From a checkpoint of a small transformer trained on Wikipedia.
Size: 13 layers, width 384, 4 heads of 64, MLP 1536 GELU, vocabulary 8040, 23.8M parameters.
Architecture: learned positions, no biases in attention or MLP, attention and MLP in parallel.
Training: a variant of SOAP for these matrices, 1010M tokens, 3997 steps.
Each number is 128 + 32 x the weight over the matrix's rms, rounded and kept within 0 to 255. Layers, rows and columns count from 0. Numbers have three digits each.

# layer 10 MLP down (transposed), 1536x384, rms 0.205, rows 202-274, columns 288-383
143145134072106157074160170031135106210107144151137081109167140186159156193145123093128105124117124072191119070150127171165162095109157123174142128033050124057117125095128096065115080110119091081142097064107145171121110075076126131111077159132123123100170137145163182118105201095093149094
140152081195142184084125074194144153177095122100101098106149081105156115138156136184092121095108158115160186127109106126106190163105148112091132096154109064158134118144121120121150113127099096135109167103124111122106199095142175089132171078127138088147113114129145102097128107157126097069
084136098131164143129121131123104150141126183121139139087154142127133136093142137128146140141173141137161163114164073144097161189150125095101163089116105097097185118117047102113085121164102122112132149128167160178137121086118064126117098206078135139101126048097140174123102110121158124143
119065146110112133121153161191185133142178143128105116133125185085133130107125136164159105118084156108117099111157057130103156210132121177165116124094111132101125129120170075136112140116131168146089142181167089113139145106147199060128104111123113072160102128147097087126140095127097124121
109159141148106144140139084105117175099099140125093159105153139170145068140120158082089123151137129111143154095119103161155121109102122087093159089120115162158147122130139111121171121111188132136156136147164098110070107148110155095163133098068135112111113137120081133136067118107123123051
145141144103113114123113124168132149108102062073179116141180115149142112164123134128165065149097145135078191092139111121117179169121084109093087106123083081111103115126165153110116132121106152134158122110161165130109225072202106161137066137087088105119095116153110084090131126159141057108
175099099132169079151110139100128096126130105143066134119122088185160100107113087141182111155159137140066174105100149137125136108061059167138164149101141164106076141168113123113110133127181156069166098164147135076176156134127170150140123115141148162098085147076153151157132200135106114074
154138133164118171131121143124132120152139088115082103148116165155072090093146092137100061123156123112113112119156090134120103141077137148151121107138166088118112143109091188103170134066135163117131155137137156158110113173093077144128161116124153141077108120148127149112145147128139072106
119149122159123129122028128118184140126103096091137173109173090110157165169100185137117095117106170122092088137103122135167124144117090120136137196151177106140166121138170108161095149177035181099076088105094084110120170100130145121068081135080160117181098150100128115117160116139117139123
108142091138109092098118097081132120150127126093094174070142163180087075184074097155114150078103151103136105205148108177095125177137111101125121117083102068153184191140152104159091138094112129189159128116051135103170123088089068079161144072142086131117088127093117163117110136127119115138
124131150125175115112193125111149107099108095138110097083110149134085078118105093081108065150094087103097161180164117189133171134080143089195105134076173129130101098114152067101111135136119143045086112127122122189088093242147113149147078095147121173130155092108116102167128076108083090137
147037097105151104061100111087150151071139113075121107160092115091118114155111106155082151132118107162164112168130118173108122121176164134138196149173175131109160129146149053095160100179116176115104159111164127131143153097157171114089138106107068101119131084086155148156165083198102172135
135122126113120087087144108124085128139083141131101094147138065090115107124119163113119144128088082140091045112141084140086164118125105151110130106103200117132037145126109052169116049127171135131028151038116154118085116158124108145141165130121099108106082130094120120157104183064169098129
174113075102043137144134114073145122136124101171107181134107098143154159112119110087145079157098122106145127114180096184105111142089115156081185100105135145160108134111117180106135116078111092084137109116133128161163084137177093114103143143125131178126129111123072119128111080080164126096
093139094097149160123088131111072105099116144152143072138110135088129132070117134174148114139137108154111095108098126113132122176093123114096122143103129094137145168099145189069127165148094113150107139151087080090173100090052091133146148169104128143124125111117151171111144133075095139087
132103089112108119126188148130089103130137109085132097106173115176084159108131147183143104132116148162146118145161138148084150168157164108092168135106154140140104085129179158108107139117136107138116155176113117143099131152126112106115115095108102120142128127119156115124083144133125156090
169123154171088099187106098142093086115156149061152145032127167099128210158132082131149136145130049094181115169122108127088134077124171128061167141110112134104132163110106088152149124139145151142141097152135094107098110132100146167151101115177111123110141139132131172157146125060135081131
125094094149189087117111096136085109163138150148204123091078140053226123190115122128116152137125066143172171125061135137025138130109138093151062089101090096148131123148136103109110151103151148139098198146143149127148108117066081103160118154100085092033136160162065123190118133134073145128
126120180104127174087138109100131136112145144163140101128163129161152152105192139094143150133155138204072127177117142176141110102135080154082137116144101107166067137102104171152149192173103132174137097119080148077125132148114086193094195150145117124115170130103101148069152189074101109065
130117094114156163116130152132133166152068141122123146147158094144121149136136115126117092089118104156113138189129134154168134111129132199127136156100184113099077101147115171100141131129136117132134096110125125158138085178092178160143127157091139172110110136129166141143128087175107101125
112117121110148123115119151098165142098071027139079083129116107128116173132174114069143124092132163173126169134174125143165138110167160129101089121141141065158163167153171087157146164139149124165055127079146108063131165101119139121170055157082134111138143067132137137081153097112130157157
138151093124152210110143130127162179138139127169098077033183144135134146104087158102107183115096144149102137118089114058144147084162086115147118155145066154178149121064096139166055133149118137152117120142139100152114146113160205103100150128098088127189129130179146108093133227111112168097
127145097121123154175194110119181168126159090048121114142084179117151131147066158121098064131118160117154134112142124152085147115118146147138079140137108103106112069125094074094144137136144089099129113148124127086099152141098176163198166099100164122138139175098169120032146203144092086111
115092124178223150105177167107131147078104168193090113117133121092181142091114169136154121069053171180104191075179125107129110199102108066199056083136067112099068164104133161141127091153089158100142149111142167148096131144095159140102101151135125223076194208166157102150087120132085100117
099112089088099148134089141122133085153123156117102097124157134135066127137156129096163133208119171116083167133115105096148085136077157161096084119122085139159147138125151121096153108121147092129152153153139170119126179091073113074149172194121111133142138151113100155100079163093117143122
140139086098167131106116120133130131140174111117141109141138126121115120108098152118165167150083154122106131113104085107140130082056119090157143056050147107082112133059099170135090129161064060092131137116135107131114127137127131149122147121114119143070069121142071114109131157131136119112
159083127074158129158126197085163193115076149131069105132136130134140222136184105118083148086064145134159092113123194090078189119099065091156098159131141174070148119196163077176122133150086173122115131106096080076071169085123122175176122142141154105150155087163092164147161098090138115131
104116104106130148119118124151111100187116082160131091127125144120147078135094196120203099124124135130176171149093143210122157149149059100117077080078113091207131084206134097124150079108142084162134176135137103138118132159042125134128122131074154134109123103111102082151117122130126115142
106140151119111124102167143122135131133161123087141112148112123132141100121160139143129166104149153144124148131127103134073126130126102113096079129118097151128154090103109152156112216156208092103151106140125098138129087141140142121121147111129125137142091072098158155092134169171129132108
160129088130179125108087079102193113104100135196103108038154064200093147109103122106164112128047000130088110154138182189108177092145143133102155097034060079125075141161117132094077183083056173127091133133111159166173134166126162143092118086068074084097181165191093113136160093152170111064
147082165117106156162134157127123156210121110136180137130135165118149135110069190117141112153102113075124127135088133094086124109113115102152130147158085152132126092120127141229135122116140152154042090197147127142109120150125104129144133188097154076138147085095084164097119131114138137081
141137116073068148153123153142140144074190173135150169143137188114101114103090110176117123137130107111097156123144142165143096076115121117104055159174182141108141187023159169138123133172189123120162182119112146180134112121135085096136074093120144116130172083117122088132154194180153138153
132191116162126090047148090117151132129124114116076140114133044127077075122173083123132146111107137189141119130143121103079174065138159161117175155079083125121088187135168109136154135151149071120155090110100110162142136108123121103158135115150124121116170128097089150173139106193150129105
096112071061085135111044129126115098136132127106142148086088178158107105179127126153102153144124146163096148091157146106155171117150102111119160185113137104084159120134143137150104105178185156178076155165135102076164082126127161157129126099178118132100088102123095162097140112108167127118
104114202122163075118171171145133173152085139133111119131143114161167084189154141130114133161112083118126150158147164164147166102096104105134140178110145145153177140166108116062134066098068153092093105114122096115123138097144092104122163109078102100107125132096124204128142133098072095089
123078219155144078111148157199128147184128152093131144071083170125091089159127118107139107154128121130083219140144134048167163164099127143112128143091115069145169066137075133129097172151161107141178154158110128130104113127125132135109155122111135142143147138112079140118154090151128103143
124083067100049059138150076099122145122141089079091136137100147091147118132127125117132150144127161180055172121093169127093161115110180095100129138100100148146146160145104130140133097126106116145112093142135125098116168086104130149139152100128171144139150139108120162083165169159146139089
131046116139110110137143192120179083144148080132127134104085176165111109103081162087132127144107111149206081139163118153130108189133094127148137119153147167129130126091109125121127146075098111119098117117108111182145099146163144067139122195106078126082103142137144153074169128121168137072
165159166111176150129068115109198125112168158137146106134151158134131099084145135091109135174132126118102136105046157106144118072163079128128076141071104140195094068062156161120081081114129139164150114113179086178051104067101132166114124173163134124138130107097132102143107093126077146094
100116109132144159104108130185115086160123122096131194035067145158107127088090123083149135144099148120158062090112092109101179105139125089097141169128110109151093135019158156167158166130146093197136122134165095113096167022154091120120121120113128140091103054090165126172112108115153091106
104104119100098177101069081106136123141114134213143124118129090169094137114149158121114165120086174133100065142151120119097149069139164129182044071067140133097146128062159142091130062149117112119169153112122168145182110082134107073134124173095166103118132082120174140124113082136142088119
131143077146093066070134116144139053083100142205181129116158150153127083153112140108142144174157092122081095127064121132148170177122196057162080111097121169105142119131125133169122179129062157101120161096170202035115122152135094167127145147142120097133136092107115180128157194178118128154
193105109168234130151098142091137205053123126207131143104106124126119168135144130116106213124166145103116128201162137152079151252085090120186183101124107198133111128127130135143113152085128100148142141128132133137106116126130122100189147143116159106108110097114133151116090060139179135166
110102052127159090141116196111154106125150072117073086132046175135153093170094122177111196126116130058123137125125140113149142114113189135116119077151079179082179066052168129152028106144100135121119110092111151158091147137159116170172127132123028104072100124110160174139086129118101096156
091101143137171139091114163156119100171091093158139135046059129197150050096121102110058088119115099085149148165122146103109131104127161201154127124120144145197130118153095147120106090118158134061179131122115117122071122132154184163126132169182140182148103131158185168096119166120102116128
123092128110100121107077105081146104102089126146088133105104119117132152099120145119130136102135140227175131134130112114111097139088090109115173167130148174098185081130167104139130116104096078117182109126092113115174185126133107123100101114096162117101111119133136109124137120140138073183
061130190128155088140130097107124137148111117128134131113162124125153122140083115097161151128096132104155104172180108155094110107111132093151141146107181153142042060132167151110159107167128147156158149120126161149114184159091130108137162096148100144130123130164117100124189177093172061146
122132144187095079134127141123097115155109136083136136101077175113127157105107200163186132116148185093079140093100177139121141118115181168112156094100128077099136146141102072101141129134102068140090122142136142146088107087063099124124166109088156120158155129164075114122120092149082152089
171181134109066105106123134083147092114139086123139131118111162121179075134103134133176165107146128111129094085138116111130164141132141169107113129096131112078155116142166128112110146125101156127105056111145066102141189142134166123150117110183085194135126073106130115127154161097128146139
161141121095127155063135138149151113094163171124117075071136058160113135146123102152053134126141105103135077175083068130101112134101165111118074135127112120110069096148143111188105135110129135144189085178098087123129083133164100124130076059156148156108089109135094144076060135152113135064
103095183101109118118187105097113096083175137118184161122185143130146114120100081142130125110110113130102109086109126147165097111095123112107146093112125101130119154144150088094132150122091185104170125157136097102153139127190116095135105106133144167180119179146124132129100140173095151165
131093119111117059126071134120118115099135166179116084094137099137083138159164118118167096190149188130166158141115148153098160165089115173167135145115180147125062080110133197168158130135103109183101109131179097152133181160144146163109134104115094075082114099042077124162163110099132084077
135170107113147117094112127106135138108147122140118127192094121104145149144163137121138158109130130170151143130151148129080146143163111137148130156130177149122142174141096131074138118150153097151141139114127133140137152105119120097147130110099149105122196102087125159118130165118146105100
164134125105149138172114124174126122131117136109133174101111150124118082107119145163128143145108161140139138115133135070152049121132115150132122060149115106125120166142130192126128144124170119108120159170083145154057162129167108121075137140118099146126135112121103147160165119135160153110
157136106146168119168123153146121129111123082104107145096141109120125199152095102097164143176057100174121159087054096142122104139158096103138152170067142081177122095167178106150123110075092062139176128132159132138119157114116125138131152102161137109110179103179137150080130126101126186119
117154067185176084123129140107101058140077132145101172117112169139105160084203193149169101174144131078092172163074122172135098156041135149186152174089145140110056167077122087140122084117186147163117112102051101088125134159121098154105094072149168087156132095173066117133182104102124143153
109149202146169100130130103145139120134165114138138116140165144135088096161088102048118183098154110131171118153112116124112099120154095164136138075083130125169167110143179084049099156155104141133148157126144088165177205161137179157138158133086084169080136115096124122135118120137193148134
160143139167103160126134148120125110107171154149094136153083116101143152138097098121121149129161112109165162112127140147130177159128137138140112136147078111112133108141131143160145128136136092125121167118079106086098118150125075112129142145144137109147100158137088143138093118108141152141
103107113126172098122105145148162201174071111114141110145142176130089091124135093148190111147064120137114097190168128147131116152106161119169145150074095073120091130100095103113108152155147120163168097107127113117080119136083136114123115157163137139150144151135110099125121155074136095110
119117136148202116128119147109040095204133174132152129132135084089065132112133107179156134178101157161157126147114136174153098144097095161131101177150138174110125125070151162095137154152156127106116173153105145045197101103094112176174132120088084122116163083142112140089160163181100083092
138145088135085149150080129126131132126105161108123100151130114078133106154112094098132144099112149096125148164138104093117131116084082090144200120151145138086081118114101116162115169151132125162125104094239117169126098077113126169035103103091068110081139144151199145079122115116082088177
100135115136129138171129127134162158092152183111126143163162090109125110102116136089106133090124129121138116097078085135141114189124128133146116144156168169087094087157146174145082122126162109151130139111138121126106115151136079094147095149168169100165127107189098078110114157082077140067
154105072096108133122113101093114116123159121149094117158132153125095122143164123127146114102113091140083142178166124131144133121183093165133148150092154199139118144157125150122137168123176151164110139120121145131133117161141132132149119138098108091134093142128160111115155096152128105156
103107094104187104097125061109123106148085099151116081125127143118130142076119155087131139161127102121145141110090180143177077121125109106104180148078165149164156092150163079101120149082111203152062164112159106129107113134048123133147092153141117125102114084099113135136161154123122103156
129095108146105171145149147163155164114092134121095217142110158135144131124165142123140173130079171136148115126129116096159101142060153093145181125097144124165101168108144104110101117151108145150130080191099116178126113084106074133137113136066196123100118139127141160089141202110118127115
113139098116137101090127100131109103103117115079118109182146112148109111184135154152169073164080137105095097114127071149143143159118108117081145134093080130073098126147053168140156135170119098184145183154121190109164152184131083150147107173186202118158114130150124124115173099098129092125
143123134141132113161161114151124126098095129105084098178091120105141130182121180091108077094133112175176136169196097080132098073161135098175089124114124105105086089091095177193115174143080162135187129152115120084115178098097199108219115198046129117114135112087146146143118088065118143146
108137061164150129162099171133139105138106100059156093115152117136141156090167121086112093105124141101102097123135094158122129120163080150078166143145118149125154205134139108143102118112087118093152098109101121121155101089123113110144117144122130145152118061090074177077157167153138103147
169143093115139191102091115158082133154097164116134089130143180119146142143133103129165113116095109101127096144151118145103161160117146196160133137147133135149153084116105165123072146119099188125152082071128200104119134138146108147097105147116111101099097124147065071134144138123150138126
163168140099125102112105114095138094144123093089163142156149173119121107092184105190121111119095141123139182169124085138149164131064121118112110138124060121147182138148145122100113143186135185075119154084088108119069119155144130155124130146069094127158103148239080089095140118165166163120
163131106130151083120145125143132090112124168134146073129111074156102108119108156149143094105119165163025162191111172137128092129141073098169180142102112146141149156185142194116206169071127105142151137166077127047180128113154121081194134084131139152072122100124124118027176147117121119108
121089132142136077170145154095140171123139140131134124153116141128130077162082095179138147085121095124073130174102122073094148158123134085113134109071119124142068116126200107096099154120167188064111157100082118150177134123110178091103147079160035118142113165109102124125148108174128106118
144165159134115125112079167096031044087114117145119094131159121097174062135138106059128151160127127125122140107141150075116158139035097090101129119114059075137098081122160051132124183062140137115196092173130114168140055148160170114148120171096092055121131135111121201098158154191181154104
# layer 10 MLP up, 1536x384, rms 0.202, rows 203-274, columns 288-383
128155107152070090103087103081180112147116108137103112117141130135167104142212118102145133168151136125098135159079065140164141141135109126136101182165124185163109144114115147082164142156130130212076136139189157111153159207098135144094134160120154092153170157181145138164120103128172111151
103111092146082082072134113150113109084104130105153125123118139131128116108158111127166113158118128161119165125172124148173132197105082149061144110145185132156056119108133108130122119129125148146113132149077152074123171048088181133175160152111088118124122107117053129151141093118090165151
126099109134136104129122086150129134122150149109056096082157142144129163144186122069147148132172128140134132043121105106139164111151070104082132134154150121087087095170157094164100105135154114119109085188169157112173160162123117127140097110107098107107137110138147131143086128110125119124
159106125090077139110165154126135142149088185124139086124146152083140156161120101155138132082151122125152131152098180114139156162105088123128104132099104124167119081132109148122055129125107105100168112159111100160148126089153131140102097128158083146094144160131188153122064106103125114199
175105127201128109081110104126151104151179097178126178130108147145161087116168116097097195123182136163091135120158162167115127158046144067104120123160101095168164164129113126127142108131086109169144116159155167087138078070111112134121159157109104096140123148124106113082103140137141121166
106203114122113114181161153180094115170120136068147118132132154113148156072181113121132116091111154141128124108165158113084098098136136136135123149124142157181123106094116176154089164106139195153097120085166160133150144133164173136104133059125148049168158116122112079172102084136153139150
115084134126120223062105129129051113108108160113139095167137074126157148086143136133121181143128159136128173168139145144078158132134164102121015127103107100143155137113070154166189082182167095093124115106113130104105161227184143084124116149138146137156131092116071117125063140169095069170
123117127172094112090132143064119124143149141150106089151155150131122132159116146150209069165182145132105122094146110212158139136144117122133162131157129095119157145139128180124103149152102156131107146119154140022158081118132125108109190163030187145084178086129151093154125126129074111142
105145160145048102114131099098173054219098110144153140147155123098163118146088133051140131134032076125160119127131163147160121103130139163071042153184127124114124102150171087119129154185169085123103128100078091162093131106141130161067123124155133194135117079172164159164126135081152087092
139091110167096066084101134137086130121121166110115166112116130184149158095122134181140091131124106111114171114193130166122102134128132095170121142145151187095179137113104162064117153102163111146108160140112109101137071099177114152100118129137101156078083071080104130069138133110062112121
111150098134091159126118106127163107065146111185124109081095087121098146116159095066118085188119136114104168134126156059086095117076091115128081135186183108126094166119138125101128167112129123091063087125174084134208195109078170115163093119146182113084132147091126168151078178113199156133
100109116141142102164100160145078079126119144124075091106094179153135184128114170106123152138104154161086143184092176114124124134113183149128083162185141190140113183152142130108148139147158086145102158153118086123116189138091123102093155138109129123108168133149103104156034174116166103147
142150115136176114159162170105132108156199148062078152163087157162175071155114149100160083103112072129146126113025070129074125150133108160093117141135107123198074131155143078149120135136177126140133131167142130143094130130074155135073151166098110145115124128066157112179083133164071110134
115134163133130162139119224094140130097163212122117127106070115173102201108135092124124131122136133094090150097180155218131159089085108146144145139134085135135125082111104112143138133131147156076181112156160165131125081121156139068140152149114134145119094158118138165084119132147179160102
109159105160118101117139139097136105073085127104073176122154152110131104133120158157088114121159166121148147151129138122148112096127122154138138157131099134101139150118132119128111143220125161095130129132177151173116126136198158089158168146103169108128136143095152170064104128123096161164
130096131111107117152113075141144150146111098190032134158109094089118124112169066101198098114107133162146116157191155126104096163179113156130136170129142105159127141030135148154108052092155160147094138106171113126168117125123204063149105157148115108128172095125124146107115151073071113123
151144128106109081118068097147143139106158078122193183143105121061160129133140114088075191107122170156161123115093091079123095097110118089095099160155144215083106093143083145169053144090186116109070143130134136152124190133119120155153159124084117179123100168180206108168087147195161118139
160115136134085121161130146162160193151090139122116166072077170128111163137095125183146163158110135111102178126199208166145114168068121102187122179111117129128071145175137136131079120153177128133156129095099184107163121128144137129116113130159098112140132123069150153093063115179140105085
099180171061131111101116137149163138088140130143124111133126141104106154067113151121145099137130128072142124163123077181104132124126077110097140109094091114138157143114152112141134118105059131137118111162150131108097164114137091151133121105165120043109151110109150118082136124059197152069
152135130112147121086142203154142088151130124119112101101186113135173130129106131145070123123178140166175123123085121144116185113186141137082088098157127133110089094130164118200128209135121157129116039106153141132134138147151116122130099112175125132120145124164091127163079159158162136110
111108132227106163154140096166153067076131074110185103088104036089122123072119170141137156109163135174216127112183090159108124146116115130121126072152131128125079077157108136176144072108141126135138117147070129111114074171145141120199101096145099107094116097081166238166157157108150080108
100104101102157126124096108171185075058127128160110131101155070086127156108121147153127178159093100079128129125112140111147093135104128202087131149138160094133172106158137143136109154173121110099125168115106115151116141179077148154167119137117083135140199119112167123122135157153143158129
075144117156127117164158106117144091096089078118068139183206150177163202032142152179145192153099195077099154067112181176122125071019125075174134084107100101196097157119170117189159123109100172142174134142098105109157183148099105117107165096123156137130158175122197105143095114094177113122
148129110105137159149126125138100139129163114132180131091158153135139111144143099159118152087121174127135132129148187164116099050120113161109164121149115161119112096081122086162110110116085102100169167097077091081113129128103181147146159065124150132124098169125169091140107115094129113138
130120144177113184088180084096089116105082103081125173117071101153128083134154120113055135196083078088097071125116145076105107132151123106130141140127163157172139050177080116067141154122106125084175130132119098211121169129119157109134112079180122123161079097135125154126139134125124099148
150122053062136128162155141137132149160096151175162152156120136128142136139109128144105117155111123082198124129138154120125124172117133038154107104187147124191128142156125178128110125171088185125126162107078112137142172156091198110053096057161166130164068138168127153118143065106077102142
118073114061109137083126110118105079115123150168141195078090140105130099153124171093117144113166139122093123172113109155131102115112138113116095219076106153099159124124112110133090161174116172094176131140099092125101196125192144124074194141082162115090061101168117137067140187117125079078
143125104119132132112124147138113123115155122083115061153098126048126079115155137188142107143155082135119111083149154113132129060113131137102134153147148104115162149137146166111110071142195084109122128093138183173100115139127086195126120123091153142152142111120095114149160103143123122147
124152104132086101174097111149132119119085100117131086139102055118111159125062207056129135146075104162059085129160135126120130154065211132167096096083143091120150114111120145207152166093146125119122084121106138137137176096096167117155142144085077141150077123159141108135121118127161143145
111131143128158083115089121111084138129139115140116136162128190108162089124156102134140115133121149126156120140114140168176158165139144156102107126147147103051175178180110131109145122119096115125088129103134154101143140077122186149138125128093118194094139118168196111083152062136127090135
099125091137083134088119154090103188124148132104100162163173173078099153076169136128174144086137138191113158103035157111122151035212112161081127084116112090135072089129146130131139110101159073090113143107160133158174169091126064109092105131140098195126149171154132159133057134120183108091
071114139138153103104107180084165141142152069128124113166131091068084114124115123150126062079181106128141180126156077145104135102106097144182116089103108138075115101137060106121164172141137091129158124095124101153102103221182131138128113149059144106100180138161100063113099097160116123118
066088156121080089099116151094084114091168088147148106082165140188092099086150126180171122176206110133103125139130167163121205146087124185172157148159170195099122143143132131082091175120085140144162171076149085106162090156136115171113148157056161152172166114135140117044121142167147148118
171104057133141187121079121146159101116105134115097172189114116082123108130125140107116165149221190143125149100114117110115104150136166099159182113152096152082119128095163156181112191118102119107212103135146134134146119085089127195147139115167089137164157114146088148137125170159179160103
123124183146113085177163172104099060142094125133069090161128130139127151066140149079150132140163178110086107145161072153134093158128113178151109156116096196147116146048147146168091147140136124049094148115091077108165095037111160150128191148133125116119073135166096146125109165100111113041
116165137158129151120131182151104146123103102098169179199140133119111116103135144115114170100174113142183137136108102129147099100093124115108145108170132113147130107116110091059135184136093137137109120132142061125157159178132140109133139097110121162149128097139076078189152123095075115135
148104089142132083147144172119082096135158155100117110111180164071119141083110123135084125130120089141098145120134111121152133147148115119177154073138138095125107060110123135186173170176119162124092082151123106148143140099152087108198158138119189115099110115115115138190141131084109083150
109120170166135135159131135150169105071206111162076158156056039132189117131112145121091174091165105138129093092173099135134161166194152142114114138148123150176117032168089128144107082125137133176157149120154089117117173169113161141086120116160107088081172135124083188044132122104137154127
048157106171136103172085127121179135109130157166110150163120145166153136149115119114150152123122136157201107164211182136110152059147095161126145130161145066152104081117129130150155151129154172140168092117130184139204124104121146110161095158084178091117112147137105090147086141104113096088
121088114135177098140096124055144161117204108158147121137076091144078076142067119117096206120133076153077074145126126143101115084152086158096100125129134157172161145148151114096144024174162140133111134156106137155149216103082121146100096160067128146082072062080142138199155171128102128085
230128119140109143196168165131149162121100118179129120167087128134146101163071167139090126134153108178108139125106136174125096153153159166140104122111126102162182146173153118130121083138113117105157112094192124131078115139066145172158164140184149088155141105049138156129096135139115125143
091125137097132148114123128088220194065080078141097177130111107099180142156176152092116167112134158159119145125108102100130172204111090115136184148064113175157075132157182173095165156141158131039071148171128098082134159058129085205072088108176165120060102119123112054180125109158150119164
132140126081082156170113138138137106179133128149063173158187093108188093128124073142126143076103121215180078132136149140138124164134189136153117129166174154085157064127150144152133128148065105111150117134111146118136173167070095100098138197138072115168118180080126082147163169148087095184
117095135108170079122095138142157123176102059130091143080174179083140114148097123097155048180106135156117142099178125134123094209035135112084121107137124060176115141168134193129103152055105167134095119165148100097130102087072127104104102114138126108147133082148136139120127103142101160151
149138122150086129114190102148159120115151130158085051154141117151082157159116114151099124121149124154119155143097150119189076091113090172137126175146080073110145117119109135157157137098106125108136097073105139187154071112108100129103129114124199097201154075152155120085143169165198141132
104085158081222160178148110093101161153111149103142103094152091137095123177151088142200134116144124138118156111185174132066130155125126096179152192135157148135072125158106107083118184082155150140090116138143102061149162070118135129148165082155147174169142083103147109145157145134132087128
140150117137152163119059130081136140163096152107156134150151077084195160091164126166100138131166118100097100180096136143101145130109120156092105072155143138125055126168204124153101118132091080128179140205164155144137097175177149151126072115125084106162106176095207220132034104123146178132
191124155135181129077135156099135128159138062093130197101145109163142136116171141120122166136088117115134145174117111106081168165065114162076145154100134168139182170155108131127178172137132108123104121142128092116095148144143144129118105055071164151145112051113129142136159119189103141141
098158110070187137141134195159147146114061098113098148131146127148154116137119146107108154082079026150119105083140120131175136133092157164148204170134137143119125167100082100153148114128161028158121127057091138111229110120153174125129112099122105143122133092134131106070171186117086140138
081123141092097123165146140115145156147181095130149126121173120174080115133119115072131178164098183176095119065187153116123154149141105096177104151150105100135181153149086183133143141143173132110092096098109146144125116142119150200110096114136161200113083116155106126107134141120122107127
164076168118138116128121153151146098136129068145120094070113072122107130131083125131147159073122130115110175125125118152140126160101083127092129151154145149168130095148100148074109133162165099117086063102151132176152182128125149165122176130042141146140105073092078169149151165100161118165
118143040104144090101149083129107125108135178144157102114115117133134107080137100149119100123126107102168129102128137115183124128151114059141100175080118124137151135152122085102128128121135083115114151114174162128138099107162133163116117169129094182171156179171080143077146133108104110103
170076152145111112141136122151101119115115187115116138163132133115109205175173054120130079149110056144158116157126116119135116197132165123144131155162107128085178120150089067121141140085097094176139057096077113163110152122122062143089102135109149061145149087141150144067145159112123122150
107145183159140103130090142202121134128143152140106101143184066141223114121150162147141168171111128157126144123167123123112069081127100149143141129145099075137155082104165198151108111084162155136106128159171065077158155148119064137089172078105103092198127133138118109134103194104106139171
138130106088175104153114081109108076125137151153106115116180117166145160163144121126102146148178066108122171135149135051137180166161054155154154129136113105135119145108180162135140121167135071142173160137085124148121140137087137110157146109063121093165131107135138112104206176149137174211
107136044085149122173207150126159150105174163150155102104133144121131144172146093132091104103168170200136101149111175090154157145121123140127067140185137137151152095118110152148154185111123119116114105129131180095176125074117105164119092129159136099086101129164173160145085082132124089085
068105092103141146083099099142169119091120160131140131151119105106100147113120095139091169182171161084142124170154114153117160104073090108162176100127146086183152121150122098100114140123129056142167070089091134123136120149175157116131168096113101073176109109109094164088032146149109134113
096110091105078186117115095107150081110087143159133133176123142077069098153160170176133119178076160090158116155096139199102157174079114152088138085082120107152130125086131058140115069136111098131111080082084126081047136138073174113146164099128148131100154127125139093044153097095122127121
220127110148101164166102143147163121130120110059099180126116188083133129081080111145155089116106116122136161124176175106137109171185081127116104148179048061163149172120162081099103202138154128124105151115147166061150159078125109109133145106112118161089142101089086097141094086177174148087
122142154132127180152064139072111178115114138111148156175122142156087090160096099090138122078117121137112094076085153100066142099093153135105097138114068170137089163128123111147132079102218128124164161137110133169128170126147126138070103128166126112144104086125148114123173113144140161108
145123165089132141156148141163113168170133096074128143109123169140084158044116110151085155129095128148151118140117110103157120124154162141125153097170111155138112179140169086142154149141114074116096105147132133147143110148125109102156118144084131062110146092095116146121170099163097096138
104103100143158150119165203111144131114122133085142152128145152090093082121051120140161180149111094132120192131123125150114137154114124074116091121159085132128111137108179108133083141114184112143130169114127083128086141139091115040146090111149095103184094108137178139082173192092124166110
115180137141121137152133090127146126220067172160183120189036134102130158182103074148162107141126157146087100173138156107128128086138143108134127164103115156142125142146200127156175180144145114078149116121173111164134178141111142144086148134044060155195110099176136103132120166109149159125
104136104114184175133138155118070134153158116155079140116133074124097158094129063101096134168063110139132174138100144095131195121050065138169159082083146132094128097096171095147126158155110143159124143124202160096125139086068126144212173157143129110109077139140165102143173134145053132139
086111121134141150124093103163134130151091087070093119156148121153113107176137080138120184171145158105099187089107143143144133102091099084078115142120116122138072121159091096174132044171108058037126098124190156089117067100132166074172117114088094150152105090110120124143192159158070104131
180136090093149147185128133150120104120036165178084201060158145117153191156081141155114163140161105123096192112117105077129155133159105076150082133142118143113124089134137094119117110096181162126186111105141086089159127098097157121146119133159177015088114164059062141122115150142141131156
186147112123150086108088140190083083177091116160113122104121154127113139150131123119091176102098146165156183038120126090152137082142133131172086084204125052073143128134153076083156100115106092168103102108203079132155134093087110153101112066164086125036145135156122136080091115141158117154
134120130112100143137169115128113128109127136144157105089082100140172142148166152145146098082119167116105105090096160159155095166121132147129151106084116078103128178132123156123123077154095107143167107105137102158150087093130119130095134129138155150140095203107128109130061100130155091084
121099167123141151123082122160079161154103166137157128116151136119105192123121163112140169146139161070159120125167134164130159086086110139094134089141090114152160107143090186154174129081151130200128146128087105171147118107123162168155156161095066106149149072119105157102168111120134131146
149125119143109148077116134120165114106122108142177127137131133116178114141086115132087151130107107209140145112121154094134060131157099072117149099064078089136125089085086107103120114137052165122114111115135184201131146133154158091158190088105112098117081154121141180187128096122092139121
190118116077145080046105145122151096132122113145077166101147135182143224057159148139138174160128070178112037166151119146144142121071108179139195138121115097135132157109157149095100115137116152178138138143153124142104118117138149083105081104108182187155151167095157091113130122106143081058
122125084140097095154107186198145157155221116127128140129147157135093135168180027065130231181149186091099109164152108108174119111091108126072183156112107124123082077133138075145124099153082124091088090135144165112136142162153114142119129084148121126090102121086149155177165073140113105119